config.yaml
hidden_size: 512
head_dim: 64
vocab_size: 8192
norm_place: "pre"
positions: "alibi"
qk_norm: false
init_std_down: 0.00383
weight_decay: 0.19
decay_shape: "linear"
batch_tokens: 65536
dataset: "wikipedia_en"
Each number is 128 + 32 x the weight over the matrix's rms, rounded and kept within 0 to 255. Layers, rows and columns count from 0.

# layer 4 attention output (transposed), 512x512, rms 0.0296, rows 181-191, columns 256-383
[[126 113 120 120 158 140 199 137 141 146 131 113 117 185 139  93  94  93 141  90 158 115 147 137 144  87 142 118 185 156 134 136  81 157 107 119 167 102 159 178 135 133 161 136 147 144 149 146  88 132 149 122 136 176  70 125 120 103 122 144 137  90 105 152 126 150 117 125 129 173 199  90 149 129 162 137 119  94 138 123 137 130 159 105 121 113 176 175 145 126 180  59  64 147  70  68 162 100 111  76 154 153 160 149  91  98 150 123 121  88 105 127  91  84 159 120 135 115 115 136 148 133  98 126 126 107 159 139]
 [164 100  80 203  81 181 153 153  77  97 104 126  88 178 115 104 130 132 118 159 178 173 151 108 110 145 157  71  70 127 141 136 214 142 120 170 110  89  77 137 174 169 137 118 137 162  57 143 163 111 106  92 134 134 147 158  93  86 121 136  98 173 109 155 173 146 187 128 148  56 144 169  72  99 105  98 128 144 100 118  74 189 174 105 100 108  95  47 119  96 150 178 180  96 135 109 142 169 148 145 110  71 147  86  91 165 151  95 147 126 120 106 117 177 160 158 161 151 119 183 161  97 149 211 157 147 154 166]
 [109 152  99 105 130 155 110 107 105  82 159 127 107  47 119  95 130  75  91 142 107 114  90 143 205 125 110 133 139 106 137 125 162  94 158 177  69 155 109  91 118  98 167 113 129  95 184 128 196  85 135  95 113 125 102 141  76 131 124 186 121 111 136  95 201  77 161 106 178 158  80  77 157 133 174 156  86 149  60 115 160 101 169 138 209 133 104 172 100 135 174 119 124 103 148 164 145 123 104 129 161 174  86  98 131  83  46 116 125 181 103 145 134 124 117 113  66 171 144  86 157 166 105  73 152 181 167 109]
 [ 73  88  89 108 131 137  88 116 112 163 107 186 149 123 117 134 145 111 163 137  85 113  93 144 142  90 128  95 117 103  95 164 118 158 115 144 142 136 143 102 122  77 125 127  98 165 112 171 136 155  66 118 137 157 137 121 109 114 158 101 127 143 103 133 171 149  78 156 131 125  95 122 152  96 159 161 111 153 128 136 128 134 164 136 107 128 156 138  77 127 163 124 145 127 140 138 113 147 120 157  98 123 126 121 142 125 158 190 134 159 104 182 107 117 101 125 182 164  94 183 107 158  93 114  88 112  74 128]
 [126 119 162 109 159  76  54  72 130 118  98 153 141 126 136 166 127 176 129 112 146 142 134  94  91 130 140 226 214 124  61 134  44 136 129  80 121 136 105 102  88  75 125 109 102 127  93 139 103 201  75 143 134  99 168 146  99 119 118 158 126  96 150 141 120 107 146 222 120 118 153 139 154 100 142 101 150 153 165 170 102 131 151 109 164 129 127 138 142 122 135  91 160 138 125 147 164 124 151 123 128 190 160 115 193 154 115 198  94 130 108 189 159 146 120 165 124  89 180  94  64 134 127 153 140 103 116 121]
 [164 192  94 133 183 100  91 126 103 165 117 145 124 114 125 127 147 133 163 148 126 111 117 108  99  88 165  86 154  61 179  61 153 137  84  98 125 107  90  73 107 121  93 128  94 129 116 128 127  90 135 100 147 110 128 146 139 160  88 139 139 139 122  89  88 128 142 186 136 146 169 130 115 107 174 137  69 162 109 159 178  96  89 149 150 125 119 108 141 156 119 145 175 189 150  99 149 161 125 126 181 126 128 138  54 116 138 127 156 187 146 141 172 124 121 135  72  89 179  61 117 149 194 118 130 217 121 148]
 [ 92 121 121 119  98 152 134 120 151 193 104 104 140 149  88  81 120 144 149  95  84 168 149 136 115  33 151  85  82 152  94 207  95 138  90 115 132 136 145 109 143 130 105 148 148 186  90 162 154 158 105  96 109 110 147 131 155  82 214 166 156  50 148  75 162 117 149  93 122 180 163 149 143 160 134 139 148 136 103  74 136 113 135 147 129 134 125 200 160 141 137 173 149 102 126 106 166 143 131 130 137 163 166 135 137 123 153 142 115  90  54 108 140 109 151 129 116 153 108 155 121 172 140 116 133 112 127 136]
 [159 124  73 139 153 132 140 176  81 162 197 102 146  96  52 110  78  91 122 102 151 180 116 140 150  95 121 130  75 109 167 135 131 153 130 173 110 154 133 114 190 144 145 115 104 131 117 156 194 137  94 116  90 151 161 142  95 134 157 134  92 104 124 179 191 149  70  67 127  90 123 161 139 102  69 168 168 167  85 142 137 108 175 143 124 185 141  67  91 143 145  80  99 125 136  98 108 149  98 162 109 108 122  88 136 157 124 143 129  96 107 160 161 109 149  91 151 161  58 191 182 139 107 148 136 133 145  68]
 [125 182 131 149 112 166 199 168 137 129 169  93  95 124  89 157  54 165 123 113 136 101 181 176 113 138 185 109  86 155 173 142 118 123  86 181  83 102  92 107 118 114 147 122  90  71 158 106 153 130 158 115 100 135 106 146 128 106 133 142 132  99  82 134 109 145 124 134 125 138 142 118  94 124 160 149 163 137 151 105 145 133 135 131 163 107 179  99 102 144 183 113  54 116 137 113  91 157  82 148 112 162  89 130 136 135 137 128 169 104 111  85 129 145 150  92 130 158 171 132 170 184 140 167 106 155 105 134]
 [109 128 144 132 178 106 163 109 153  97 112  87 143 120 137 179 123 145 114  83  85 128 119 172  92 147 127  58 139 135 107 108 103 140 133 133 116 113 143 127 134 160 123 146 100  86 121 161 148  95 154 152  74 154  64 152 110  69 123 152 119 144 120 164 112 170 106 113  86 116 101 114 156 138 174 105 121 115 110 108 174 126 140 138 168  85 120 120  93 115 130 128  90 137 102 182 123 143 123 116 166 154 149 142 113  74 110 131  92  98 131 108 109 141 104 155  78 106 143 105  88 140 163 154 111 102 178 163]
 [163  86 133 132 136 102 173 181 131  73 136 120 136 111 183 139  69 108 164  66 114  78 144  90 199 103 154 107 118 190 145  93 142 102 152 151 126 175 112 154 120 129 174  76 128  99 149 128 136  88 135 111 132 199 131 164 136 126 112 130 119 149 133 130 102 130 154  80 142 108 122 190 157 104 167 143 150 101 133 168 200 124 123 119 141 127 150  67  61 128 171  95 123 138 122 151 132 133 115 188 202 121 128  90 111 113 146 120  80 114  98 148 158 142 103 115 113 122 147  63 146 108 153 129 140 159 185 109]]
# layer 4 attention value, 512x512, rms 0.0298, rows 182-191, columns 256-383
[[138 200 140  66 116  64 110 120 101 157 111 124  99 107 117 162 131 188 111 114 100 104 121 164 114 127  77 130 124  99 144 122 152 135 113 146 132 147 149 144 145 162 121 142 132 136 111 135 144 142 178 130 138 112  96 136 106 119 103 113 119 107  44 163  86 121 139  88  97  67 155 108 132 113 108 142  61 128 115 124 133 115  81 123 118 145  91 127 114 133 118 172  92 197 168  42 135  95 122  67 113 113 119 110 144 165 201 172  90 165 146 120 153 138 156 123 120 150 121 182 114  40 112 105 134 131  42  70]
 [112 111 128 156 160 107 116 126  24 113 157 110 131 178 102 127 136 132  88 108 150 120 182 171 173 177 114 120 118  78 116 148 128 190 191 176  88 150  62 163 104 203  58 120  73 105 174 109 120 166  64 168 129 159 182 112 156 131 138 113 162 106 158  95 103 156 112 129 103 210 122 210 188 164 133 137  96  90 140 146 110 146  78  79 116 135 137 172  56 103 215 125 141 147 172 160  51 116 109 198 122 107 110 171 134 107 140 126 116 153 112 106 121  93  95  57 137 105 110 115 101 147 161 148 109 139 198 121]
 [161 115 132 126 129 102 151 170 119 170 149 103 148  98 103 171 111  98 142 117  77 103 128 115 103  46 141 125 125  92 113 117 131 130 107 154 118 128  65 111 104 121 145 119 160 109 124 138  76 152 164 157 143 149 123 133 166 172 159 124 144 125 129 167 186 163  77 151 157 159 121  99 128 137 164  80  57 154 100 149 142 160  90  97 161 137 115 131 142 224 108 110 163 110 131  76 120 126 118 174  98 168 121  75 196  80 148 142 154 114 145 142 151 139 124 123 123 156 150 149 123 109 132 180 145 133 155 138]
 [184  51 124 136 107 151 111 168 150 130 126 135 247 177 126 165 105 105 146 156 139  88 140  94 116  75 170 132  83 203 126 115 111  81  60  62 169 139 152 126  40 107 164 148  99  92 124 137  68 137 140  82 144 119 118 103  98 176 116 142  61 164 114 118 142 181 133 149 159  95 114 114 124 128 153  90 119  63 155 119 122 115 148 114 169 141 114 146 115 139 168 179 149 160 137 171  95 165  97 147 178 152 130 142 154 136 116  81 124  90 104  90 101  84 117  73 189 130 128 126 117 128 130 130 123 123 202 234]
 [136 119 132 179 112 161 121 164 114 186 110 175 161 117 135 157 176 120 173 173 135 131 151 123 103  84 140 135  61 126 126 134  85 104 100 121 148 121  80 145 108 152 136 125  82 100 138 152 133 135 142 129 129 113 119  89 162 126 130 127 157 129 147  88 146  96 154  31 152 189 178 154 178 166 130 132 193  58 140 123 142  99 152  83 128 127 108 143 116  95 122 134  86 147 121 130  91  93  81 154 148  90 123  90 145 134 127 174 157 162 182  62 153 129 121 122 115 134  99 131 139 168 130 104 165 136 165 121]
 [207  88 144 167 123 113 161 145 133 108 157 136 153 128 128 115  97 108 165 101  85 157 132  84  76 112  95 108 105  86 156 125 147 141 154 140 134 158  85 120 116 141 141 118 161 164 114 131 160 156 116  92 161 194 142 142  90  91 109 103 141 114 122  94 171 151  94 204 157 137 143 161 127 118 105 131  81 145  89 123 105 108 125  62 157 153 178 113 115 173 151  77 102  90  82 132 170 111  81 108 111 152 129 153 135 137  93 157  62 141 120 150 120  75 105 170 142 167 114 133 156 110  85 149 129  89 151 109]
 [105 196 139 108 135 145 104 126 128 113 143 101  71  99  85 181 117 123  96  87 108 155 125 222 138 170  71 132 111  85 113 153 134 154 161 162 127 116  61 119 152 129 124  92 137 153  98 132 128 125 152 142 147  84 139 118 160 138  85 153 143  79 174  99 143 152 128 184 115 141 163 123 148 156 142 141  77 158 115 155 159 160  48 167 129 128  78 129 174 134 106  70 164 166 171  80 157  87 144 132 160 110 123 130 128 127 146 131 136 126 111 122 107 160 132  97 158 126 161 154  96 190 104 155 120 108 137 123]
 [186 167 146 116  62 159 140 158 166 143 115 153 155  86 111 122 185 145  99 112 143  82 133 131 149 126 100 124 100 124 187  89 167 132 179 170 141  85 167 172 187 115 134 122 151 157 114 153 137 106 161  70 117 163 128 136 149 104  93 152 115 118 133  99 116 148 194 119  79  93 129 139 115 148 116 115 106 163 124 162 113 143 150 124 207  85 147 100 104 126 159  98  93 156 115 150 165 119 145 177 162 146 105  93 159 186 119 126  85 107 119 117 169 178  82 136 153 134  98 167 178 148 140 135  92 107 144 161]
 [136 162 121 116  29 162 147 162 128 146 106 182 141 173 127 135 140 109 114 111 123 104 133 115 102 170  93 113 134 181  98 172 116 127  99 120 163 133 146  90 127 146 183 151 168 121 168 119 152 123 130  46 154 159 165 107 144 102 110 157 145 109 181 104 147  65 117 116  81  95 124  73  98 123 128  75 159 153 138 177 121 122 157 120 182 122 178 110 121 103 127 156 107 129 115 141 130 110 115 131 192 163 153  76 151 117  89 136 113 127 152 146 115 100 137 140 151 137  60 111 144 100 124 184  96 120 148 121]
 [111 149 134  95 131 116  99 126 158 119 104 156  89 120 140 140 101 195 114 165 145 114 133 144 141 142 104 141 121 115 117 167 111 138 177 136 119 136 122  52  77  58 137 119  95 124  73 119 139 116 140 204 175  95 184  80 164 137 143  86 175 129 137 133  98 165 113 122  98 153 152 166 115 129  71 188 154  70 174  94 121 123 178  89 163 121  79  66 113 184 130  51 110 137 170 137 185 147 142 121  82 140 143  98 147  89  96  94  88 112 119 140  98 120 109  80 157  74 156 101 105 144 143 177  86  69  76 148]]
# layer 4 attention query, 512x512, rms 0.0343, rows 192-208, columns 256-383
[[159 103 109 127 132 125 171 184 178  94 122  88 103 117 111 115  89 112  87 115 152 149  99 126 127 110 151  99 156 117 127 117 120 120 121 115 133 177 131 177 129 145 144  93 102 110 132 119 127 151 168 143 134 156 144 152  80 122 111 150 130  73 105 138 115 120 163  90 160 170 143 165  59  86 107 142 144  93 156  65 112 127 177 160 173 148 119 155 172 175 117 149 108 152  45 150 169  78 106 135 157 156 185  84 116 137 114 103 148 101  97 128 122 158 190 142  82 131 170 163 121 115 137 128  68 141 134  96]
 [106 131  99 112 170 139 154 113 157 127 104 185 146 156 161 140 156 102 132 171 132 109 126  82 131 145 136 138 171 175 130 124  91 127 116 133  94 125 159 157 135 150 184 104 131 150 104  92 181 213  96 124 121 113 120 188 134 165 149 138 125 100 120 111 121  75 158 106 147 195  93 131  63 140 131 148 121 113 107 137 117 107 137 120 158 145 104 118 160 137 133 156 116 122  80 135 120 112 139 113 171 128 107 127 104 111 120 138 168  94  77 136 164 122  94  98 108 126 142  88 112  93 130 132 133 113 123 120]
 [151 139 203 137 133 139 102 101 169 115 121 132 123 153 162 156 143 202  83 149 102  87 114 115 118 148  70 130  98  97 140 126 124  93 131 123 140 104 144 130 114 121 131  87  95 121  84 166  88 102  98 139 144 132 113 135 149 105 114 174 122 177 117  66 109 101 127 116  79 105 169 126  79 113 106 188 115 157 137  77  84  83 142 149 162 112 133 181 141 214  89 164 139 142 145 153 151 120 156  57 109 142 145 156 143  94 129 112  90 122 127  82 158 135 112 131  69 128 101  90 143 106 143 106 111 134  95 123]
 [122 122 124 143 120 110 102 121  84 125  76 167 144 109 105  88 160 120 100 140 146 104 156 132 170 118 153 134 162 195 115 137 177 170 112 172 160 139 103  68 122 210 139 148 126  99 138 111 133 150 154 132 101 127 140 103 163 126 146  86 178 135 167 143 104 121 152 116 178 133 119 140 147 161  94  98 114 106 136 134 146 143 186 114 140 151 122 137 109  91 182 118 122 165 204 110 100 132 102 139 170 110  82 116 126 214  92 172 105 117 112 134 141 157 150 120 112 126 125 147 119 139 174 190 118 151 150 173]
 [128 100  83 109  78 151 140 134 124 126 149  74 168 181 140 150 113 138 123 129 125  84 171 138 112  97  83 140  60 135 119 115  87 162 156 176  85  92  98 120 137 120 116 126  83 124 159 181 148 170 130 158 155 169 141 131 139 153 110 156  97  67  91 129 163 115 145 123 126 194 152  83 123 107 112  79 146  96  89 143 175 137 122 131 182 102  99 149 139 158 117 150 111 134 140 112  72 130 139 124 164 107 156 138 121 119 157 103 213 136 168 176 111 160 139 158 123 121 119 150  88 121 159 157 144 157 133 111]
 [148 172 165 135 130 136 122 133  91 188 147  68 111 151 194 151 120 159 138 124 155 144 137 105 140 132 151 132  89 151 123 128 146 144 115 115  96 103 155 138 166 111  66 180 166 145 134 103 163 106 160 102  76 152 165 131 103 120  90  83 130 160 115 211  86  74 106 123 154 104  79 120 133 152 128 123 139  93  96 203 134 174 103 128 111 113 178 128  81  76 156 137 116 117 105  81 110 156 140 174 111 103 142 132 122  92 165 123 120  97 145 100  60 135 130 140 248 128 167 121 115 142 125 136 159 147  95 134]
 [132  70 194 138 128  95 131 100 191 164  90 145 174 147 169 178 158 127 179  90 183 149 122 140 109  80 125 156 131 166 160  99 121  74 110 120 148 131 165 124 150  93 106 153 136 174 122 161 134  86  93 129  67  87 118 120 121  95 173 123 127 125 137 140 143 128 148 103  81 120 112 127  93 122 119 101 128 114 102 163 111 139  77  87  74  99  94 125 153 125 127 106 132 119 160 161 106  75 163 132 159  71 112 111 164  58 184 133  97 140 141 124 140 121 135 111 186  86 125 109  86 113 116 112 135 117 154 155]
 [135 130 165 144  84 149 121 146 150 156 105 249 151 105 189 153 128 113 135  86 178 108 194 113  60 117 104 115 144 125  74 121 113 107 101 123 162 110 128  96  77 114 111 136 117 110  93 154 122 159  91 149 148  58  56 117 145  50 120  75 123  75 145 153 164 102 137 159 147 154 230  44 127  96 134  79  61 160 163 136 104 143  88 126 126  87 139 154 193 105  64 108 137 161 178 127 143 102 166  86 138 135  85 115 159 103 115 111 211 100 119 185 178 162  96  78 153  99 124 148  76 192 125  95 111 121 150 124]
 [142 117 173 145 137 147 125 115 119 104 153 108  78 110 133 110  87 125 120 122 106 118 165 110 143 172 134 107 112 117 134 154 130 115 115 136  95 182 156 124 112 125 108 116 121 118 142  93 112  82 118 105 136 168 120 113 131 161 164 128 131 164 109 160 138 110 142 109 107 111  99 174 128  96 172 163 143 156 164 103 144 162 105 132 123 103 141 113 119 155 140 135 108  84  76 146 153 137 144 172 101 129 188 125 107 122 120 106  66 123 116 149 147  81 172 111 142 151 117 104 161  73 116 150 118 132 120 128]
 [127 158  98  85 183 142 143 131 149 151 181 163 144 116  78 129 114 130 127 104 151  91 166 143 126 140 137 144 120 154 180  73 126 167 120 150 141 119 151 163 150 201 149 136 188 126 143  83 158 167 130 158 114 153 127 115 165 163 140  85  94 101  88 136 126 101 106 116 146 170 110 126 163 111 203  70 147 145  61 117 119 129 126 109 175 112 133 152 109 112 112  49  93 159  89 123 149 135  82 132  86 171 124  82 119 115 118 109  94  26  76 167 138 145 101 116  75 127 148 174 113 147 138  80 161 158  86 133]
 [174 130 120 151 156 133 102 110 128  86 156 174 107 152 126  97 121 120 181  76 130 120 100 132 155 111 130 146 190 151 132 132 152 145  50 143 182 170 121 109 103 145  99 127 188 172 147 132  98 107 117 130 111 107 156  73 135 177 195 131 179 223 137 209 118 107 172 158  77  92  80 164 156 199 154  89 150 140 160 118 107 161 162 124 129 208 113 153  52 108 136  64 160  85 169 114 124 135 145 151 167  74 120  89 136 138 146 158  75 122 132 106 126 103 141 137 176 147 119 134 117 111 174 180 155  76 149 119]
 [117 129 140  98 109 164 119 142 191 169  95 133 140 141 142 179 137 209 133 147 132 109 114 104 142 122  93 125  90  97 141 112 146 134 165 152 136  95 112 165  78 118 131 109  53 101 137 162 116  97  76 139 155 133 146 156 135 118 149 136 145 184 118  93  79 108 175 165 104 123 155 167  86 109 145 206  84 134 130  98 132 111 124 168 125  89 101 164 171 252  56 136 154 162 120 107 130 152 166  55 172 112 145 187 124 138 139  95 117 189 147 127 150 120 125 119  33 114 143  98 176 107 133  85  78 179 137 148]
 [125 175 135 160 108 137 119 137  90 126 116 166 110 112 120 116 144 146 129 131 154 187  65 144 154 123 131  89 150 106 153 116 185 110 154 100 128 130 161 113 135  88  92 144  99 135 128 124  97 102 164 126 125 137 144 164 124 182 157  62 190 194 114 173  65 133 145 167 110  89  70 158 119 102 149 154  98 137 150 124 128 152 184 149 141 185 139 118  62 115  96 109 124 122  50  81 105 145  88 112 120 105 153  99 108 204 101 127  53 123 145  95 156 100 154  77 161 142 143 122 175 149 151 128  85  93 128 133]
 [142 138  94  96 174 180 130 145 144 115 140 105  82 141  84 109 113 112 130 104 150 129 138 138 115 163 127 152  75  97 122 116 148 149 111 142 176 155 109 145 124 141 147 108 111 145 170 107 120 181  84 104 121 153 115 155  93 161 105 140 121 149 108 167 105 167 145 119 101 135 217 126 142 121 121 161 195 132 131  71 131 117 134 160 134 127 152 126 111 110 127  97 132 114 145 112 164 107  75  81  80 160 159 159 139 156  86 182 162  96 157 113 117  69  97 138 112 145 113 146 127 129 133 127 118 125 156  79]
 [134  74  88 139  92 105 175 145 115 155 105 118 221  98 123 129 159 103  92 116 156  83 101 156 167 110 159 116 205 114 110 113 144 173 113 151 142  76 181 133 157 124 144 168 135  89  73 142 108 141 200 172 100 135 104  86 141  82 143 122 128 131 123  81 126 134 142 153 148 116  64 152 162 170 106 124 118 153 139 111 123 118 155 170 147 100 175 118 112 100 157 134 161  97 204 113 119 168 125 149 166 128 123 141 135 127 169 175 152 210  72  95 170 137  71 120  92 132 173 153  93 149 160 139 133 140 114 116]
 [106 108  84 152 154 145 210 185 151 110 121  93 138 131  87 137 110 121 145 173 114  97 159 131 130 142 134 134  70 127 132 135  94 164 164 174  95 127 141 100 141  71 191 101 110 128 148 147 203 136 151 120 132 117 118 140 164 146 133 129 102 102 118 127 158 130 139  88 136 122  54  82 133 119 148 174 148 114 132 180 174 126 123 166 140 157 108  92 138 133 124  99 114 101 103  84 140 116 129  97 147  96 123 176 145 122 114  83 183 162 119 167 135 136 153 149 110 128 171  88 143 101 110 122  56 152 173 138]
 [ 53  83 166 142 126 153 116 150 157 135 175 194 193 156 180 115 163 114 122  84 152 124 141 124 174 105 146 223 168 144  64 126 107 109 108  97 150  97 105  79  66 182 142 145 126 156 107 119 130 172 103 119 164  76  82 118 155 122 109 123  80 110 146 183 170  91 154 134 190 105 151  90 162 159  88 101 133 146 111 133 122 137  89 118 114 155 147 130 121  64 136  75 144 162 181  89 122 112 153 134 114 153  85 170 176 169 156 103 221 153 178 119 141 173  96  95 171 133  94 155  84 146 108 114 179 126 150 106]]
# layer 4 attention key, 512x512, rms 0.0337, rows 192-207, columns 256-383
[[ 67 117 122 102 170 161 116 100 176 108 122 146 153 181 153 141  88 139 121 137 104 142 187  79 120 139 101 151 105 143 141 150 157 182  88  75 125 130 121 142 169 109 150 101 109  95 146 136 169 116 119 106 136  66 118 120 151 146 153 128 161 169 107  71  71 126 145 131 135 138  87 119 148 176 137 166 131 118 117 125  62 109  85 112 142 192 142 149  96 111 149 157  99 128 152  67 113 117 167  81 111 170  98 154 201 100 130  90 102  99 166 121 118  98 172 165 111 138 103 131 146 124 165 125 161 157 155 131]
 [122 156 114  98 112 187  89 146 173 109 119 133 121 156 110  89 162 111 135 167 112 154 125 132 119 124 135 140  92 182  88 208 117 142 105 134 120 111 127 126 112 129 193 150 105 144 147 117 193 177 165 100  86 134 136  88 131 123 148 111 186  83 124 115 152 171 144 157  89 116 173 132 174 103 135  99 119  87 123  94 115 122 115 116 141 116 158 111 166 155 149  80  82 159 146 161 131 116 105  89 134 104 114 123 138 121 121 183  96 127 140 148  68 125 104 143 163 127 129 128 123 130 103 146 231 192 143 179]
 [132 116 148  99 122  66 150 127 148 115 121 173 143 148 156 126 147  84  70 103 129 197 104 156 120 197 136 230 141 153 122 143 185 193 148  81  90 173 131  59  93 153 153 101 144 143 110  81  61  99 115 104 177 147  84 118 131 129  82 133  94  59 130 107 125 112 139 100  96 131 127 149  91 147 173 118 153  92 138 116 124 154 111 113  53 148 205 120 134 116  94 125 110 186 113 159 108 103  94 101 121 129 110 157 206 113 111 171 134 160 105 144 145 137 136 178 167 152  64 133 117 104 112 164 113 127 123 197]
 [149 101 114 161 124 105 152 141  81 102 127 171  92 147 174 155 151  95 155 114 158 210 117 154 118 123  98 245 145 159 158  79 192 169 127  62 129 183 156  97  72 111 128 152 135 138 146 103 118 168 132  86 147 152 119  78 169 101  75 144  80  18 133 127 125 118 119 139 114 140 142 161 157 141 114  70 161 132 126 129  28  96 158 110  90 133 160 132 126 134 142  93 122 147 124 151 154 159  86 148  85 149 124  97 148 101 102 152 119  88 128  63 106 138 116 133 168 140 119 147 121 134 117 152 106 180 161 138]
 [ 93 142 157 105 103 191 140 164 212 130  87  94 124 124 111  92 118 158 171 164 150 106 186 105 148  99 153  13 126 128 157 139  75 105  54 149 117 118 149 153 184 102 192 135 125  86 134 124 175 162 143 132 127 101 136 141 116 163 159 113 148 153 146 135  95  78 105  81 147 124 127 111 168 173  94 160 153 126 151 166 111 107 189 153 183 124 112 146 110 125 134  69 109 101 172  70 127 131 136 153 104 136  91 130 177 124 141 133  61  69 133 146 101 135 129  99  80 136 121 129 154 111  67 104 107 183 147  83]
 [178 139 158 182  44 121 183 135 115 138 125 157 150 132 128 164 101  77 147 135 130 142 103 143 105 161 160 203 141 157 105 194 129 142 135  83 131 123 115  81  90 105 135 117 137 128 123  77  85  71 107 119 135 135 116  97  92 128 132 141 106  80 156  96 104 136 224  92 170 204 145 127  91 113  92 144  84 166 157 117 111 166 137  89  89  96 148 149 143  79 103 116 158 179 101 161  81 135 110 117 125  86 109 126 155 136 157 114 124 102  79 138 103 103 124 151 141 125  70  99 139 120 146 165  62 127 107 177]
 [174 142 146  98 112 104 115 175  81  44 163 108 137 106 121 119 113 180  58 151 145  93 157 170 154 172 130 155 116 163  61 139 102 150 129 125 122  79 124 120 143 115 134 130 109 168 129 124  31  74 143 116 123 150 113  88 111 120 107 118 144 175 151 158 121  81 143 100 112 151 155  97 151 116 159 123 172 137 136  98 199 133  91 115  55  88 150  65  86 114 115 136 188 133 158 206 104 125 179 110 164 134 141 112 122 161 153 112 131 208 121 144 157 111 126 120 185 141  85 104 144  61 153 134 127  40  96 129]
 [154 169 118  94 199 101  55 183 182  71 171  37  96  96 102 103  95 155 133 143 133 138 132 158 174 188 106 132  88 143 162  87 101 164 157 172 142 156 119  95 141 143 115  83 170 163 146  75  70  65 155 149 120 125 158 124 183  98 143 118 137 152 181 160 140  86  64 101  65 171 174 167 108 186 153 177 197 153  80  98 138  96 135 166 110  77 125  42  97  75  61 129 115 177 153 102  95 147 136  85 116 124 155 101  81 230 155 104  76 161 154 169 152 117 135 141 154 148  66 119 119 118  96 118 155 125 103 104]
 [136 111 150 119 115  64 152  88 104 109 128 168 143 158 157 156 131 101 100  99 101 200 138 139  87 127 148 243 121 131  85 147 197 182 113  70 140 136  89 101  72 123 105 126 140 134 115 122  95 102  71 127 141 166 106 138 100 119 102 146 112 118 105  82 104 172 153  90 159 145 116 165  74  80 150 106 104 143 176  88 114 156 117 102  68 154 159 124 136 107 116 141 164 155 122 184 132 109 107 112 127 108 129 159 184 115 154 126 146 149 118 107 132 156 154 178 187 162  93 130 118 129 153 168 131  75 153 214]
 [ 43 112 145  90 116 196 130 127 124 159 101 101  99 153 102 123 121 133 161 131 124 138 139 125  91 117 114  94 110  89 141 122 112 100 137 175 107  99  99 141 155  73 122 177 111 114 159 135 166 157 109 166  74 133 129 123 163 164 141 112 180 116  92 142 161 135 146 150 194 105  67 174 152 144  92 128 154 146  93 108 130  88 146 167 154 115 100 105 152 137 127 138  96 110 140  81 122 100 124  97 106 178  97 156  77 136  79 122 126  63 149 128 106 108  66  67 119 110 127 105 121 182 123  89 157 177 115 115]
 [150 125 103 132 117 113 129 118  87 132 136 184  68 125 137 134 120  61  97 111 109 103 134 115 129 121 141 229 129  98 107  69 130 107 153  99 142 109 139 138 123 140  94 124 169 180  85 161 118 119 155  88 127 178 135 108 169 134  99 100 105  93 171 126 152 152 149 121 122 123 137 101 140  97 149  52  96 161 165 123  84 110 163  99 128 103 144 121 136 113 146 141 167  49 100 166 134 134  92 134 147 114 165  99  79  67 160 157 175 135 103 120 119 152 104 140 143 107 152 131  78 198 111 153  97  99 104 165]
 [181 147 163 102 121 166  71 100 130 128  72 128 107 126 172  68 162 142 110 117 184  84 132 168 133 176 159  69 125 153  86 178 131 105 100 187 104 145 143  81 141 158 182 122 157  97 130 122 139 129 110 123 203 107  97 141 120  98 130 163 120 107 116 142 151  81 136 122  81 124 142 101 158 143 163 160 153 125 147 123 122 101  75 148 140 119 160 114 116 123 161  61  99 188 137 155 135 151 113 126 114 161 167 122 150 116 151  93 102 140 112 172 137 123 115 137 150 129  77 119 145  50 127 134 139  93 129 134]
 [145 151 149 100 144  48 166 108  91 144 129 197  91 132 149 175 132  73 107 108 114 146  96 175 107  82 143 249 149 143 165  88 203 158 106  63 120 147 132 109 106 118 126 109 106 158 131 165 149 117 147 125  95 145 166  85 191 101  89 157  93  69  34 146  76 168 136 144  93 156 144 139  80 104 136 164  98 132 172 110  58 116 178 121 162 128 139 134 178 143 111 114 162 174 109 153 152 153 109 170 133 127 154 145 144  87 136  62 184 128 151  91 146 156 101 152 143  86 150 151 119 145 128 165 109 138 138 124]
 [ 68 134 106 128 110 188 125 122 140 149 165 108 145 141 120 142 120 159 144  99  98 141 126 109 108 151 158  66 139 101 182 103 111  99 135 165  93  83  96 172 156 115 102 142 114 113 123 167 162 134 146 140 129 120 126 191 123 178 151 113 138 138 120 135 189 158 127 178 148 118 118  91  85 143 133 158 107  93 127 176 127 105 131 145 168 128  74 157 112 143 149 150 124  81 103  71 164 176  65 124 117 114 152 129  59 113 156 144 129  88 155 148 105 176 152 103  75  90  98 108 125 136 114 112 114 149 133  94]
 [146 110 135 164 147 122 123 150 111 158 127 140 134 132  83 156 124 116 116 164 115  81 145 107 145  92 113 117 171 118 164 112  98 156 173 166 145 184 158 156 139 145 108 132 102 187 162 149 144 121 156 146 105 122 203 132 133 136 155 151  95 108 140 117 135  71 135 128  67  89 195 152 192 161 109 116 169 152  80 111 117  90 172 130 115 147 125 102 100 139 112 133  95 138 104 122 179 112 165 136 120 165  93 127 111 146  89 105 177  93 180  84 142 117 122 113  70 140 186 166 102 109 131  93 131 132 111  52]
 [116 100 167 149 116 240  85 103 166  91 118  81 170  98  97 111 117 186 157 183 163  71 151  83 145  95 153   0 118  81 110 130 101  68 107 152 141  97 102 150 187 108 126 136 134  74 133 149 158 146 129 140 134  92 134 189 147 109 187 102 156 184 120 166 175 114 120 148 139  83 133  93 146 114 101 109 168 136  87 136 165 118 131 143 165 136  84 140  86 132 174  67 115 114  98 107 164 134 148 130 136 119 193  76  87 115 143 108 152  85 156 131 105 111 190 130 101 102 160 116 120  99 103  70 112 118 181 106]]